python train.py --n_layer=8 --d_model=96 --activation="gelu" --norm_place="pre" --tie_embeddings=true --beta2=0.99
Each number is 50 + 10 x the weight over its row's rms, rounded and kept within 0 to 99. Layers, rows and columns count from 0. The size before them is the row's rms in percent of the matrix's.

# layer 2 attention value, 96x96, rms 0.0868, rows 39-63, columns 0-95
056:37 38 52 38 46 49 61 58 65 41 33 48 61 30 53 33 55 50 62 62 54 54 37 49 49 58 65 47 47 44 63 45 54 45 51 38 50 51 50 44 67 55 61 62 42 41 60 57 48 37 48 41 55 47 43 45 53 49 45 48 48 43 65 62 40 28 59 69 63 40 72 56 53 57 57 59 34 53 67 68 49 34 51 49 33 53 46 37 44 39 45 66 45 29 53 50
059:47 47 47 50 74 47 56 59 63 49 45 46 39 59 63 46 45 48 67 63 43 54 37 44 31 49 46 45 51 52 48 60 40 50 45 72 53 50 44 43 43 56 41 56 61 60 51 37 39 51 33 58 51 43 56 55 47 31 44 59 65 45 43 48 51 44 77 46 45 42 20 56 66 71 37 69 57 63 53 61 45 50 50 42 58 51 45 49 43 50 58 35 40 41 50 33
060:56 40 30 42 56 57 47 40 68 39 47 47 49 60 35 31 41 53 42 45 57 58 56 55 53 45 44 55 64 30 55 44 44 54 61 49 54 51 57 51 62 72 50 55 44 37 60 42 61 45 41 51 37 51 47 45 58 30 49 60 58 54 69 50 40 47 57 77 49 37 36 31 50 56 60 60 63 51 52 52 32 73 66 43 43 54 55 35 44 47 48 46 53 38 57 57
064:47 38 51 66 55 53 55 68 54 42 47 62 50 32 54 74 49 36 59 34 51 53 54 67 54 45 60 40 54 49 53 46 50 49 56 40 40 51 40 62 45 82 58 47 41 53 34 65 45 64 51 34 52 63 32 50 41 54 48 64 52 40 60 57 33 39 55 50 42 42 51 73 47 52 51 36 36 37 46 59 39 56 48 61 43 42 35 56 51 45 51 62 52 45 58 62
056:50 34 35 63 65 53 45 34 66 36 53 50 53 47 51 43 54 60 44 36 41 43 58 56 54 43 30 54 54 39 69 53 54 49 66 55 40 53 39 54 60 64 34 57 59 50 59 33 51 56 46 53 56 56 35 42 64 34 63 45 48 37 56 54 47 55 53 63 50 54 24 50 62 61 55 42 54 56 46 47 47 70 68 35 41 55 30 32 44 52 54 51 55 35 44 55
059:39 55 53 38 49 48 27 46 47 50 47 49 62 50 56 58 48 35 47 44 35 52 52 58 69 49 66 37 56 50 67 42 41 46 48 59 47 53 63 57 66 50 50 54 41 58 46 32 40 54 62 36 63 56 55 45 55 72 32 42 46 55 50 63 47 30 63 46 50 26 63 50 51 41 49 48 68 50 54 41 52 71 45 55 47 50 20 59 45 45 61 47 50 53 55 36
052:65 46 42 39 52 74 43 43 41 33 56 58 59 38 40 49 49 53 64 49 37 71 44 72 69 51 64 58 54 33 55 39 45 54 47 47 45 60 63 51 30 66 44 47 36 48 42 42 46 55 57 61 45 33 49 48 43 54 44 55 52 80 54 60 30 49 58 42 45 43 58 42 47 44 40 47 61 32 52 39 48 56 53 40 48 50 42 50 50 46 41 44 58 37 50 37
057:46 35 47 52 36 55 55 56 62 34 58 58 54 47 37 53 54 32 59 40 61 61 73 54 41 57 50 63 41 56 26 41 43 46 72 62 42 44 60 51 49 57 54 42 37 46 47 62 45 75 46 56 51 55 65 64 37 45 55 60 43 60 57 53 26 65 39 52 35 33 43 43 59 69 46 49 44 45 31 45 52 53 50 55 59 49 48 54 62 43 44 39 54 49 42 50
058:64 26 40 40 64 48 65 49 34 63 59 58 49 59 45 39 60 54 46 46 48 55 51 56 58 54 27 50 57 43 57 55 35 55 39 55 53 53 68 43 41 44 48 56 48 44 62 53 74 49 49 51 42 42 60 47 64 61 64 43 55 40 47 60 65 42 53 37 50 42 58 39 57 47 66 54 50 20 55 50 35 57 49 56 50 59 31 41 46 58 52 32 49 40 56 68
065:58 26 68 44 51 32 44 60 49 26 55 32 47 55 59 41 49 52 26 63 48 47 39 33 49 52 39 57 48 54 39 46 37 48 45 50 48 47 59 35 42 55 57 50 59 53 60 57 59 35 50 53 43 47 65 61 53 46 62 47 45 41 47 57 43 40 59 59 60 43 32 53 58 58 54 60 46 47 52 39 36 82 44 42 58 58 49 31 42 43 60 43 52 32 54 47
052:49 54 50 58 34 53 50 65 40 48 26 35 57 39 54 46 52 42 61 49 44 42 61 45 47 40 50 38 66 35 50 52 36 51 62 76 54 61 37 47 38 52 35 39 49 55 60 37 40 50 56 55 67 35 33 63 48 43 49 54 68 43 50 43 50 58 49 61 44 48 51 37 67 46 37 68 60 57 59 56 49 49 54 51 57 49 63 72 54 40 44 57 46 57 45 27
060:34 70 48 58 50 68 47 32 52 73 46 63 50 43 54 61 40 58 49 49 31 57 31 47 42 54 49 46 53 52 65 45 30 51 63 58 58 49 40 54 48 92 48 57 37 35 45 45 58 43 50 63 70 37 45 53 60 56 45 53 68 45 52 48 38 52 48 43 45 53 42 50 51 44 47 40 46 37 45 54 41 61 56 63 43 53 49 50 48 49 48 54 45 46 35 43
062:75 40 53 53 47 48 52 50 57 25 64 56 57 20 51 63 46 52 45 50 46 51 50 39 56 57 70 24 45 40 57 42 53 51 48 39 42 59 50 49 48 61 53 41 62 51 55 51 52 51 51 45 56 53 38 58 66 42 55 58 39 73 53 69 44 62 41 40 66 45 63 55 54 52 45 21 45 36 42 49 51 39 48 45 49 47 59 45 52 51 51 51 42 32 44 39
062:63 35 48 46 57 29 61 43 61 42 58 29 68 64 35 47 44 46 47 61 57 56 64 43 35 52 44 55 43 52 48 46 52 51 70 50 44 51 49 49 49 68 43 43 52 41 54 54 59 34 37 36 38 61 53 63 46 58 52 43 40 51 56 56 45 46 59 45 57 51 43 55 47 71 68 33 77 82 53 45 52 44 52 55 51 51 54 55 47 56 44 70 55 50 42 42
060:39 59 57 57 47 51 53 50 69 23 60 49 47 74 48 42 48 51 61 48 57 38 60 55 46 50 39 32 56 45 34 49 59 54 39 53 65 52 52 40 60 51 40 50 57 50 44 50 58 44 39 49 68 44 58 40 45 54 54 48 60 36 64 48 72 45 41 59 52 52 64 25 60 50 56 56 53 26 43 37 29 51 52 59 26 57 63 48 54 52 49 58 52 60 59 58
056:45 58 43 44 47 60 63 24 50 72 42 63 64 38 48 60 30 53 41 38 30 54 44 62 49 45 67 54 47 41 56 53 25 56 48 65 57 59 38 57 77 49 46 48 44 47 48 46 48 57 52 60 35 40 57 43 57 57 41 71 36 58 64 45 66 53 40 43 48 47 55 49 46 58 43 60 52 35 51 54 52 44 51 65 46 42 41 57 54 46 34 44 51 48 39 58
054:48 44 45 28 44 33 65 40 49 46 52 53 52 40 45 41 68 39 62 48 68 53 54 48 53 44 26 63 49 53 32 58 65 46 59 52 56 51 60 53 45 50 29 42 43 51 46 43 65 49 52 58 48 57 58 58 29 50 57 30 62 57 55 48 58 49 59 56 70 55 42 55 40 48 33 56 57 51 52 35 35 32 42 36 73 55 46 58 53 65 37 49 53 51 45 46
066:55 41 43 20 54 32 44 46 53 44 33 39 57 55 51 57 60 51 44 40 77 47 70 32 50 46 48 56 52 35 45 40 51 54 49 33 47 57 51 51 40 37 49 55 61 49 57 53 46 53 50 42 40 48 72 67 50 50 53 24 41 55 43 64 55 77 63 37 66 59 53 56 53 49 53 34 48 59 43 53 48 51 50 40 55 54 47 44 53 64 61 41 57 37 51 53
059:62 54 49 50 59 48 44 62 68 27 56 53 56 61 54 54 53 44 58 45 64 58 39 36 43 41 43 53 56 41 49 59 69 53 54 51 52 53 54 54 45 50 50 51 42 63 63 66 45 54 55 53 52 46 61 58 33 69 44 55 46 40 56 43 48 51 49 55 51 36 41 50 37 54 37 67 48 60 50 34 85 56 45 24 44 42 75 50 45 52 40 36 40 43 56 33
054:39 79 52 47 62 42 41 38 50 45 55 47 54 70 60 41 45 43 51 68 54 51 37 53 45 54 73 38 59 50 63 40 59 51 58 54 51 54 43 46 53 55 50 51 44 56 45 48 54 33 48 59 65 42 54 65 52 39 31 44 40 50 51 59 44 26 55 54 49 39 52 27 43 22 50 58 55 38 51 47 47 69 45 40 36 50 48 58 49 40 59 42 52 53 65 60
061:52 53 28 49 60 54 62 54 16 47 58 40 47 56 61 48 55 35 52 47 73 64 47 53 48 63 55 55 38 43 62 60 52 47 56 56 61 48 53 51 65 47 51 59 31 41 52 50 52 42 52 43 48 55 52 50 35 43 67 51 60 39 47 48 73 42 51 48 38 44 38 51 35 63 55 62 58 63 34 47 51 33 51 36 33 47 41 44 44 53 37 30 43 42 50 43
063:62 49 43 54 56 34 43 57 57 62 73 55 53 44 42 48 40 63 69 44 58 37 43 77 40 45 53 33 54 55 46 50 62 44 49 46 47 51 40 44 39 58 41 42 37 50 56 51 57 52 38 50 70 60 58 55 61 44 46 57 58 47 59 60 40 59 66 55 46 57 64 52 45 63 57 57 50 72 47 49 49 45 61 44 58 47 58 31 50 36 20 72 57 47 45 45
061:36 63 23 45 40 52 34 31 63 51 55 43 51 50 49 46 52 39 30 37 63 57 32 49 48 58 43 39 49 42 60 49 56 49 48 63 57 48 59 57 55 53 48 42 46 26 59 30 60 59 45 52 63 45 52 54 74 33 64 45 57 45 54 52 47 68 40 49 59 52 56 47 62 51 63 54 41 47 67 57 30 46 47 56 36 47 51 60 43 70 48 42 47 48 49 38
067:58 41 54 15 61 46 48 50 64 30 59 48 54 65 46 46 51 37 48 44 58 44 61 55 49 49 50 49 56 59 43 43 66 50 62 59 52 48 44 52 50 57 36 46 54 36 56 26 45 52 46 56 44 36 63 61 33 62 40 42 61 42 62 59 40 66 49 47 44 37 63 50 53 53 62 66 63 62 68 62 38 47 53 36 38 46 45 68 46 42 46 48 35 39 52 51
060:65 46 45 32 53 63 52 49 56 44 46 56 55 56 37 57 56 46 67 59 54 69 49 66 44 53 28 62 47 43 53 50 47 48 34 31 58 51 53 56 64 57 52 50 49 30 38 44 50 36 53 60 60 59 34 69 41 21 41 47 39 47 60 51 67 51 59 57 67 60 58 49 35 42 52 57 65 50 62 59 37 44 47 46 26 51 50 44 56 46 55 55 51 50 60 51
# layer 2 attention output (transposed), 96x96, rms 0.0806, rows 39-63, columns 0-95
063:58 51 36 64 39 56 48 33 52 65 39 43 46 57 62 56 65 39 38 38 47 50 68 48 38 35 34 51 38 46 58 35 49 74 57 65 42 45 34 34 44 64 50 36 38 49 34 46 47 41 49 37 52 46 43 40 58 59 50 59 38 52 62 31 56 51 51 48 57 47 38 58 55 56 45 40 55 72 63 56 59 67 47 47 55 56 61 58 44 53 53 62 35 60 58 46
066:50 63 42 55 39 55 48 40 50 36 53 45 47 61 57 44 54 34 48 54 65 52 63 45 51 65 67 53 48 46 46 38 34 49 69 51 42 47 47 57 55 40 58 44 49 63 62 57 60 49 67 40 42 26 48 41 36 59 55 65 36 57 41 47 56 47 30 48 62 52 51 64 43 48 44 22 60 55 39 46 48 52 39 77 57 41 37 51 69 59 53 44 48 51 61 40
065:38 43 48 50 57 44 51 42 46 62 34 57 45 34 57 42 59 47 51 49 50 56 57 58 31 44 58 55 35 64 69 46 51 51 57 38 49 41 44 47 29 48 68 24 44 36 39 62 42 55 49 33 65 47 42 49 66 51 51 57 46 61 56 68 52 58 55 41 47 58 43 48 47 62 49 45 41 51 61 70 61 46 45 66 41 43 63 43 47 47 31 57 66 72 37 49
067:65 40 38 46 30 34 53 51 36 56 57 61 58 55 49 37 56 56 40 44 59 57 49 32 60 35 34 39 63 55 52 39 54 44 41 51 53 55 48 51 43 32 48 67 61 64 37 62 59 42 47 54 47 51 35 36 49 62 63 35 52 44 66 46 46 45 53 56 41 45 51 62 50 42 34 52 54 70 44 60 65 46 53 42 60 80 52 45 44 61 42 46 42 41 54 64
062:40 40 42 54 60 35 59 30 41 48 44 67 55 40 38 40 51 45 47 54 50 65 40 49 46 36 51 63 46 65 50 42 32 35 57 40 53 38 59 64 45 41 65 29 38 44 54 56 29 52 45 60 52 44 31 56 53 53 43 52 53 68 63 41 53 57 40 57 42 67 54 57 53 54 33 60 50 48 48 67 48 66 64 58 53 44 55 35 59 57 52 65 62 57 38 50
062:65 38 36 67 40 51 61 61 26 71 39 46 51 51 35 41 60 56 40 68 41 53 46 47 57 43 54 59 77 39 46 63 56 39 41 63 55 45 45 41 52 42 58 38 50 47 55 59 59 45 48 37 46 32 47 57 57 40 53 41 63 40 50 19 64 48 44 34 47 49 49 62 55 54 49 47 41 57 46 40 53 43 46 50 56 54 57 60 38 50 47 44 49 63 46 69
064:63 71 56 69 53 48 48 50 39 54 50 49 44 56 54 37 47 41 51 56 59 60 43 52 63 55 29 51 61 64 52 52 58 35 38 50 66 40 57 35 36 46 37 41 55 47 51 59 65 60 59 46 63 38 36 53 49 54 57 33 60 35 47 55 65 47 66 46 51 61 35 41 52 41 44 47 45 43 61 34 45 46 39 56 56 50 67 46 35 36 40 37 64 63 40 69
064:35 45 36 37 62 51 46 38 49 67 65 48 50 54 67 46 57 45 47 38 50 41 52 50 58 49 58 45 51 41 47 47 54 51 37 46 60 60 47 50 33 40 57 46 66 43 28 34 62 43 44 53 51 51 27 38 64 55 61 38 64 38 47 78 39 50 64 72 47 44 43 36 55 47 48 59 58 55 70 46 45 43 49 57 46 63 46 60 59 45 40 42 67 63 56 45
063:46 70 59 52 65 53 53 58 44 44 40 65 37 42 40 36 54 44 40 64 44 80 54 49 42 59 55 58 48 41 59 50 62 39 52 59 58 31 55 55 55 53 52 47 54 41 45 48 39 57 64 43 45 58 58 53 58 49 52 59 47 70 29 46 56 34 61 29 55 67 51 44 45 68 45 48 57 44 43 38 55 43 49 38 39 53 48 38 44 42 43 50 77 55 34 49
076:25 53 36 62 62 76 54 46 64 58 40 40 43 53 47 34 64 57 49 52 46 65 54 57 29 43 57 59 40 37 38 39 69 58 53 69 56 45 57 50 55 44 45 49 41 53 45 57 34 49 60 46 41 43 60 52 48 39 36 64 58 72 51 43 64 34 51 41 49 55 48 32 51 43 67 33 48 50 48 42 42 46 52 60 44 43 45 50 57 60 53 60 57 50 37 43
061:42 44 42 35 53 53 56 45 66 45 52 50 46 70 66 54 56 36 46 44 58 45 39 43 54 57 68 50 41 38 41 46 64 59 44 39 33 58 25 46 63 63 66 36 43 40 46 51 50 22 48 51 52 53 54 59 43 72 43 43 35 44 54 41 57 60 52 52 56 57 49 70 54 45 56 50 55 57 53 63 46 49 46 55 53 48 67 66 73 46 41 47 36 53 44 39
064:53 52 49 55 40 28 59 53 47 59 61 55 55 52 58 43 61 28 51 52 67 51 52 58 49 52 46 38 43 58 44 48 53 16 64 48 39 60 52 50 53 46 23 42 40 49 54 40 54 69 42 68 52 48 47 50 47 54 47 45 37 32 57 45 42 64 58 45 44 60 64 69 67 65 43 51 49 58 44 63 42 42 63 66 57 34 49 46 56 44 45 63 48 43 46 60
068:42 56 54 68 55 41 40 47 51 58 56 50 40 72 39 49 38 42 61 43 58 45 39 56 50 29 33 59 47 68 52 43 49 54 45 58 59 52 55 59 40 38 15 59 43 54 42 61 58 46 46 58 47 47 44 52 28 61 51 45 68 33 54 48 50 34 53 62 35 49 33 35 55 31 56 57 51 58 44 51 44 63 43 54 59 67 63 56 52 50 41 52 52 57 52 62
068:45 35 34 41 43 43 37 21 53 76 55 40 41 35 57 42 42 49 56 47 47 24 38 62 29 41 59 58 45 61 53 39 36 67 55 52 40 60 55 46 56 44 56 36 61 48 39 41 46 57 46 57 57 59 50 55 48 51 41 78 54 52 55 57 51 55 45 56 43 47 49 59 52 45 54 52 52 47 50 69 53 43 49 48 45 72 55 59 55 66 53 54 53 48 65 36
065:46 52 71 36 58 53 51 62 52 52 45 38 57 43 52 57 49 60 64 50 58 57 46 47 55 55 51 67 25 52 57 42 70 48 55 56 59 22 45 66 47 52 60 40 46 52 48 28 35 50 63 65 58 42 53 43 51 36 45 43 43 40 37 47 45 66 63 30 49 51 46 60 68 46 51 56 58 57 54 52 50 60 54 45 49 19 44 62 57 53 43 44 37 43 52 53
063:59 37 37 43 50 31 44 66 46 55 56 54 43 54 53 55 48 39 52 40 55 47 61 52 76 56 58 47 50 48 47 55 41 28 58 40 42 54 54 31 35 56 53 42 41 32 53 53 65 60 38 39 66 57 30 66 44 71 59 43 53 41 32 57 48 58 39 59 33 54 48 59 52 61 49 58 58 59 50 52 64 39 56 42 58 46 66 44 53 45 37 40 69 50 55 52
056:60 65 52 54 57 68 49 36 65 41 40 49 67 35 44 52 32 49 62 61 37 51 57 48 48 57 49 46 45 52 28 65 58 55 35 19 53 36 40 68 55 47 44 44 75 59 61 30 39 55 59 52 59 58 49 46 38 43 43 57 49 45 41 52 43 58 57 50 45 50 43 46 45 40 52 62 63 48 64 53 44 41 59 44 50 73 46 59 46 48 46 42 50 58 57 44
065:40 49 48 43 57 71 29 51 51 43 47 47 34 57 37 51 53 51 50 62 35 37 44 58 45 55 53 62 62 54 44 53 40 72 45 41 67 67 46 50 45 37 61 37 48 59 32 48 47 44 62 47 30 53 53 43 53 34 51 65 44 67 64 53 40 47 48 66 36 54 52 34 57 59 54 60 67 38 70 42 47 54 44 41 47 70 56 40 50 41 43 54 40 60 50 45
068:57 44 45 46 48 54 50 66 43 43 41 51 37 52 59 39 54 49 63 40 43 53 46 45 54 48 63 62 41 36 50 50 44 65 33 40 59 60 51 42 32 56 54 29 46 58 38 51 56 29 59 26 59 44 50 46 58 51 50 58 63 61 52 52 54 40 60 68 52 50 41 60 53 38 54 42 43 40 80 53 55 44 35 54 43 55 50 78 62 54 35 49 33 49 63 56
059:55 41 55 44 42 64 49 67 39 52 46 46 56 41 52 47 38 47 62 53 44 49 46 47 30 56 59 55 55 39 61 58 68 45 66 62 51 35 45 45 52 38 47 53 45 50 47 58 63 69 63 46 52 33 64 54 42 32 37 46 49 43 49 35 49 68 51 30 49 40 55 47 51 52 67 38 29 54 58 48 54 43 57 68 51 33 45 63 39 55 33 67 40 65 47 63
067:62 50 55 49 57 30 57 52 46 36 40 51 42 48 46 37 48 46 46 60 45 46 68 45 37 55 35 50 61 48 56 45 33 48 61 36 57 43 51 65 46 55 64 52 56 38 49 30 50 56 56 35 60 42 65 46 61 69 43 57 53 55 40 47 42 38 51 54 65 59 29 53 47 68 32 54 41 40 75 33 67 49 65 52 57 47 44 46 41 64 46 47 52 64 64 52
075:60 55 44 43 36 44 41 34 53 63 50 37 64 43 44 50 40 54 51 50 55 34 49 56 38 45 35 59 44 53 53 46 37 59 63 46 56 39 43 61 44 55 43 52 53 40 46 43 40 53 43 63 54 55 57 51 31 39 58 49 36 51 69 63 51 70 61 46 39 56 31 53 56 31 59 34 67 51 37 84 40 58 54 57 60 47 55 58 57 62 54 64 46 44 55 60
065:36 43 71 45 45 54 54 51 57 54 41 58 43 62 45 66 38 39 51 56 46 51 58 59 43 50 49 52 40 46 50 57 44 36 51 49 49 59 39 70 50 54 40 45 46 43 48 40 63 57 44 54 53 60 63 50 57 55 49 32 44 53 37 51 39 47 49 57 46 78 35 58 64 67 34 61 49 56 48 67 61 39 60 51 49 42 42 36 52 17 28 66 41 58 57 55
072:51 58 48 30 43 69 47 54 43 58 40 53 49 66 62 41 36 38 43 47 51 42 52 54 35 57 63 60 36 30 45 59 45 59 39 45 53 64 41 51 38 47 69 31 60 58 40 46 52 38 49 47 49 41 51 67 61 53 62 50 41 59 42 54 62 61 56 57 60 57 36 63 64 43 47 53 69 52 56 50 56 38 37 39 51 43 64 41 57 49 27 40 48 53 67 37
069:48 66 53 61 56 58 43 34 44 52 60 46 49 29 51 68 52 56 49 61 53 43 47 52 49 50 39 44 43 59 53 51 59 70 57 45 47 45 53 42 28 55 38 52 55 63 33 45 51 81 51 56 56 42 46 42 51 45 56 50 38 46 55 49 36 48 66 50 54 43 33 65 55 38 26 53 56 54 67 44 48 41 43 43 56 54 49 30 51 56 29 63 38 73 50 46
# layer 2 attention query, 96x96, rms 0.0655, rows 64-75, columns 0-95
107:42 50 52 50 42 29 43 55 46 63 55 57 59 34 65 38 56 45 54 61 55 44 47 44 67 61 53 45 63 41 67 69 69 41 42 39 40 47 45 47 58 56 71 44 62 47 50 27 50 64 47 54 48 52 40 51 44 42 56 48 54 39 42 71 63 64 46 58 50 58 40 47 46 42 72 54 47 48 61 35 59 47 57 52 60 49 50 58 46 41 59 23 60 41 35 58
103:46 54 44 53 43 53 53 53 40 48 39 59 59 59 33 51 65 49 57 43 44 48 62 60 56 41 46 36 45 53 42 30 39 67 52 60 50 53 49 55 43 46 29 55 31 54 46 51 46 42 62 39 49 58 55 37 39 43 45 45 51 54 45 17 34 37 50 62 57 54 48 53 73 63 38 51 56 61 53 53 50 59 53 51 26 56 43 27 36 71 58 52 53 59 54 61
114:53 40 50 40 43 45 50 54 49 61 47 52 59 32 70 39 54 53 42 56 53 33 45 38 66 46 48 45 63 45 67 61 69 27 46 35 49 57 43 43 49 51 85 53 68 40 66 38 55 53 59 52 54 45 46 45 48 48 47 47 47 45 51 62 64 54 51 44 51 40 37 48 34 44 67 52 48 38 55 52 58 41 51 70 58 43 49 66 65 50 49 33 60 52 46 45
098:47 53 48 51 53 63 48 38 61 37 47 38 40 65 26 70 51 60 45 37 42 49 58 67 40 44 51 55 31 52 44 29 24 66 50 57 58 56 52 49 46 34 34 60 49 46 54 60 46 38 51 44 48 66 55 70 55 43 54 53 44 53 58 29 28 29 47 52 50 45 58 52 51 55 45 50 63 51 47 62 38 49 42 43 49 56 62 46 44 50 60 62 36 56 55 42
117:74 58 46 45 55 72 60 57 61 61 43 49 48 47 58 67 64 50 45 58 54 59 55 48 58 26 56 49 52 68 51 33 46 48 57 54 56 39 47 48 37 50 61 76 56 56 48 56 40 51 75 35 53 42 62 36 42 53 42 46 33 61 52 39 39 32 47 39 48 56 33 57 41 47 42 40 47 38 59 44 49 47 39 60 39 47 50 53 50 67 57 59 50 68 49 45
107:51 47 63 43 49 48 52 53 52 55 76 46 41 19 59 42 33 55 58 55 50 59 39 45 49 61 56 43 54 42 55 66 58 40 46 44 50 50 56 63 54 62 65 37 62 54 49 55 53 58 30 74 57 55 37 52 51 54 66 57 47 51 38 65 60 62 49 33 38 35 51 52 39 37 67 49 50 38 47 48 42 64 46 45 70 45 49 49 60 39 36 44 62 43 46 47
116:60 43 44 47 47 50 52 63 44 55 51 66 47 30 48 41 60 61 52 51 56 47 55 56 74 49 59 33 51 40 71 60 55 50 49 34 52 38 44 54 63 59 77 59 49 61 55 28 47 57 67 54 45 50 50 48 40 46 54 47 44 48 43 58 58 57 60 43 69 57 45 53 58 33 57 49 47 35 53 48 42 64 46 56 63 42 41 41 38 65 56 25 68 47 34 55
104:62 33 38 57 43 38 51 54 45 40 52 55 64 54 54 32 47 54 48 40 44 34 46 41 58 53 34 52 40 48 33 80 47 39 63 49 52 65 50 57 52 46 39 27 43 45 55 41 30 45 26 71 44 63 44 62 55 53 54 50 66 48 52 54 50 60 54 45 51 43 55 45 44 63 55 58 66 59 51 65 58 42 64 41 65 54 58 58 56 51 46 33 57 42 51 47
111:50 33 28 55 49 23 54 59 34 53 36 57 45 62 52 45 56 44 31 35 47 50 51 52 61 30 39 68 60 47 58 35 62 46 37 36 55 43 51 52 50 40 61 50 57 47 58 52 49 54 63 35 38 48 61 52 69 46 54 52 64 60 39 54 44 51 72 64 57 37 55 44 70 48 51 43 48 61 47 53 45 40 52 62 42 52 49 49 62 68 62 42 38 53 57 53
093:52 66 60 57 51 78 56 46 47 47 26 56 46 47 59 48 47 48 43 58 54 56 39 35 69 39 47 45 37 49 53 47 52 65 44 42 53 29 57 48 36 43 63 59 55 58 49 55 42 58 49 42 46 38 65 36 54 59 43 38 48 52 49 25 55 20 44 48 48 51 34 58 47 50 40 44 29 39 49 40 51 59 43 53 49 53 52 61 44 42 69 42 53 57 66 54
100:51 30 44 63 41 42 46 37 41 39 60 48 48 45 44 60 54 61 53 43 57 48 49 49 28 51 52 36 34 53 37 51 40 44 58 40 39 56 33 52 50 39 30 57 39 31 40 44 44 52 45 56 70 68 54 64 45 40 48 62 58 56 62 50 44 60 38 58 48 74 60 51 48 66 58 57 44 65 61 48 63 37 60 39 63 57 30 43 50 37 48 61 48 49 43 54
112:68 41 59 61 52 44 57 58 44 66 55 56 50 30 69 17 57 50 50 50 52 57 47 42 58 52 52 47 56 51 56 64 58 34 51 46 47 44 43 48 55 58 76 45 62 71 44 41 65 50 43 58 54 29 56 31 48 54 44 52 55 54 39 52 65 53 50 34 41 47 45 47 50 55 51 50 39 47 59 37 59 60 46 56 53 47 33 37 49 62 42 35 65 45 37 40
# layer 2 attention key, 96x96, rms 0.0644, rows 64-74, columns 0-95
102:43 69 34 54 41 49 54 30 56 57 40 46 42 71 30 66 47 42 50 62 46 57 52 54 33 68 43 39 50 58 52 47 60 45 59 55 54 56 57 40 34 40 51 43 54 42 68 47 49 50 63 64 57 67 62 41 39 52 61 24 57 45 62 63 57 62 42 53 41 40 51 33 55 40 51 55 42 42 48 49 51 44 38 48 38 53 37 52 49 49 75 45 60 51 42 54
098:45 76 40 39 49 63 52 52 50 47 35 56 53 44 54 58 58 45 61 43 42 73 62 42 43 43 37 48 53 34 39 39 65 55 52 42 58 55 49 61 61 46 71 43 54 84 43 52 48 44 40 48 50 38 61 53 45 37 59 59 32 58 40 40 69 47 50 60 57 46 46 61 46 45 44 34 43 62 59 53 45 48 54 59 35 52 59 51 46 61 52 42 63 45 40 32
107:52 38 57 42 42 30 51 60 46 53 36 62 49 54 47 35 41 52 24 53 49 46 45 35 66 43 34 56 47 66 54 51 47 42 67 58 54 41 48 35 48 49 43 54 38 31 60 64 52 69 68 42 47 38 41 47 50 70 56 32 64 48 70 45 56 58 50 35 36 58 52 43 45 53 64 50 37 53 48 47 68 46 57 38 41 63 43 52 59 52 54 53 50 51 52 65
090:37 63 72 39 51 48 34 42 56 41 51 40 58 38 57 47 61 63 54 41 44 54 55 57 46 43 47 55 50 38 45 49 47 57 33 40 46 62 68 46 39 67 60 40 44 51 34 56 54 41 29 63 49 56 51 64 52 54 50 84 29 58 38 45 59 44 76 56 51 44 50 57 52 50 46 49 54 51 59 54 44 54 52 53 63 41 64 63 48 56 57 31 49 50 64 47
110:48 42 56 32 55 44 56 67 65 47 56 64 44 41 49 49 53 55 38 30 52 57 55 43 58 23 37 59 37 59 55 45 52 55 63 53 60 17 50 48 46 44 46 67 35 46 51 52 58 63 55 44 42 33 25 50 50 55 49 47 44 48 63 43 38 56 45 37 38 60 36 65 65 49 54 52 45 71 54 48 56 46 59 57 42 52 55 43 60 58 50 62 46 43 57 49
114:54 44 68 57 46 57 37 40 34 47 68 44 33 52 47 55 53 54 48 62 47 37 45 56 47 57 60 57 47 53 52 38 28 46 48 47 47 50 38 49 54 57 38 73 48 26 51 65 45 54 34 53 54 59 61 52 61 46 52 50 51 53 44 52 27 63 48 47 52 61 46 36 49 57 48 64 52 29 39 59 49 59 34 42 79 55 38 39 48 49 39 58 58 68 46 61
120:47 55 43 36 49 60 54 48 64 45 38 59 52 62 29 62 63 51 52 53 49 70 52 45 30 48 37 57 58 50 36 25 70 58 66 51 49 23 57 46 37 44 53 62 39 56 51 58 51 53 62 52 55 47 59 53 48 46 55 52 38 33 47 53 54 54 50 54 40 77 59 45 59 45 45 31 41 69 61 53 42 44 38 46 36 51 44 48 60 59 45 47 54 40 59 45
115:55 27 37 61 60 61 50 41 31 66 47 50 59 52 42 43 43 59 38 47 55 55 54 50 57 64 54 44 42 49 51 57 30 34 57 49 31 66 40 51 52 60 49 32 82 45 54 50 27 43 57 55 45 61 60 39 58 59 59 55 68 60 60 55 38 43 50 57 43 46 53 46 51 59 44 43 51 38 60 39 57 46 62 41 59 59 58 45 43 33 52 42 47 35 58 55
113:51 54 30 43 65 43 63 63 53 54 41 45 70 58 33 48 49 45 61 39 58 55 46 45 51 35 46 36 53 56 32 60 71 52 57 49 45 58 45 59 39 42 33 38 28 57 53 56 41 62 64 38 56 57 47 47 58 60 58 31 62 48 57 33 60 45 54 52 48 35 61 53 49 54 56 35 62 65 59 39 62 39 54 48 31 44 58 46 56 58 52 49 32 53 60 50
099:44 73 59 43 42 66 49 66 59 50 59 57 45 37 46 68 58 50 63 37 47 42 59 47 64 49 54 42 36 53 55 50 47 62 46 58 59 39 47 58 36 52 66 40 44 67 46 30 34 68 47 62 42 51 40 49 52 39 61 44 33 48 53 47 60 34 38 53 64 40 51 66 46 44 53 50 47 53 50 56 62 38 42 59 39 48 48 65 50 34 69 41 34 66 47 44
105:46 43 35 48 44 49 64 26 45 39 54 35 40 45 62 46 43 72 49 49 61 45 43 53 28 57 57 44 51 41 49 50 36 42 41 43 54 58 47 50 56 41 59 36 57 42 56 40 51 28 45 58 47 63 67 49 49 45 46 72 66 54 64 65 45 47 47 74 51 65 40 58 50 43 58 55 48 56 52 54 47 38 61 50 77 54 47 51 58 53 46 64 55 46 29 45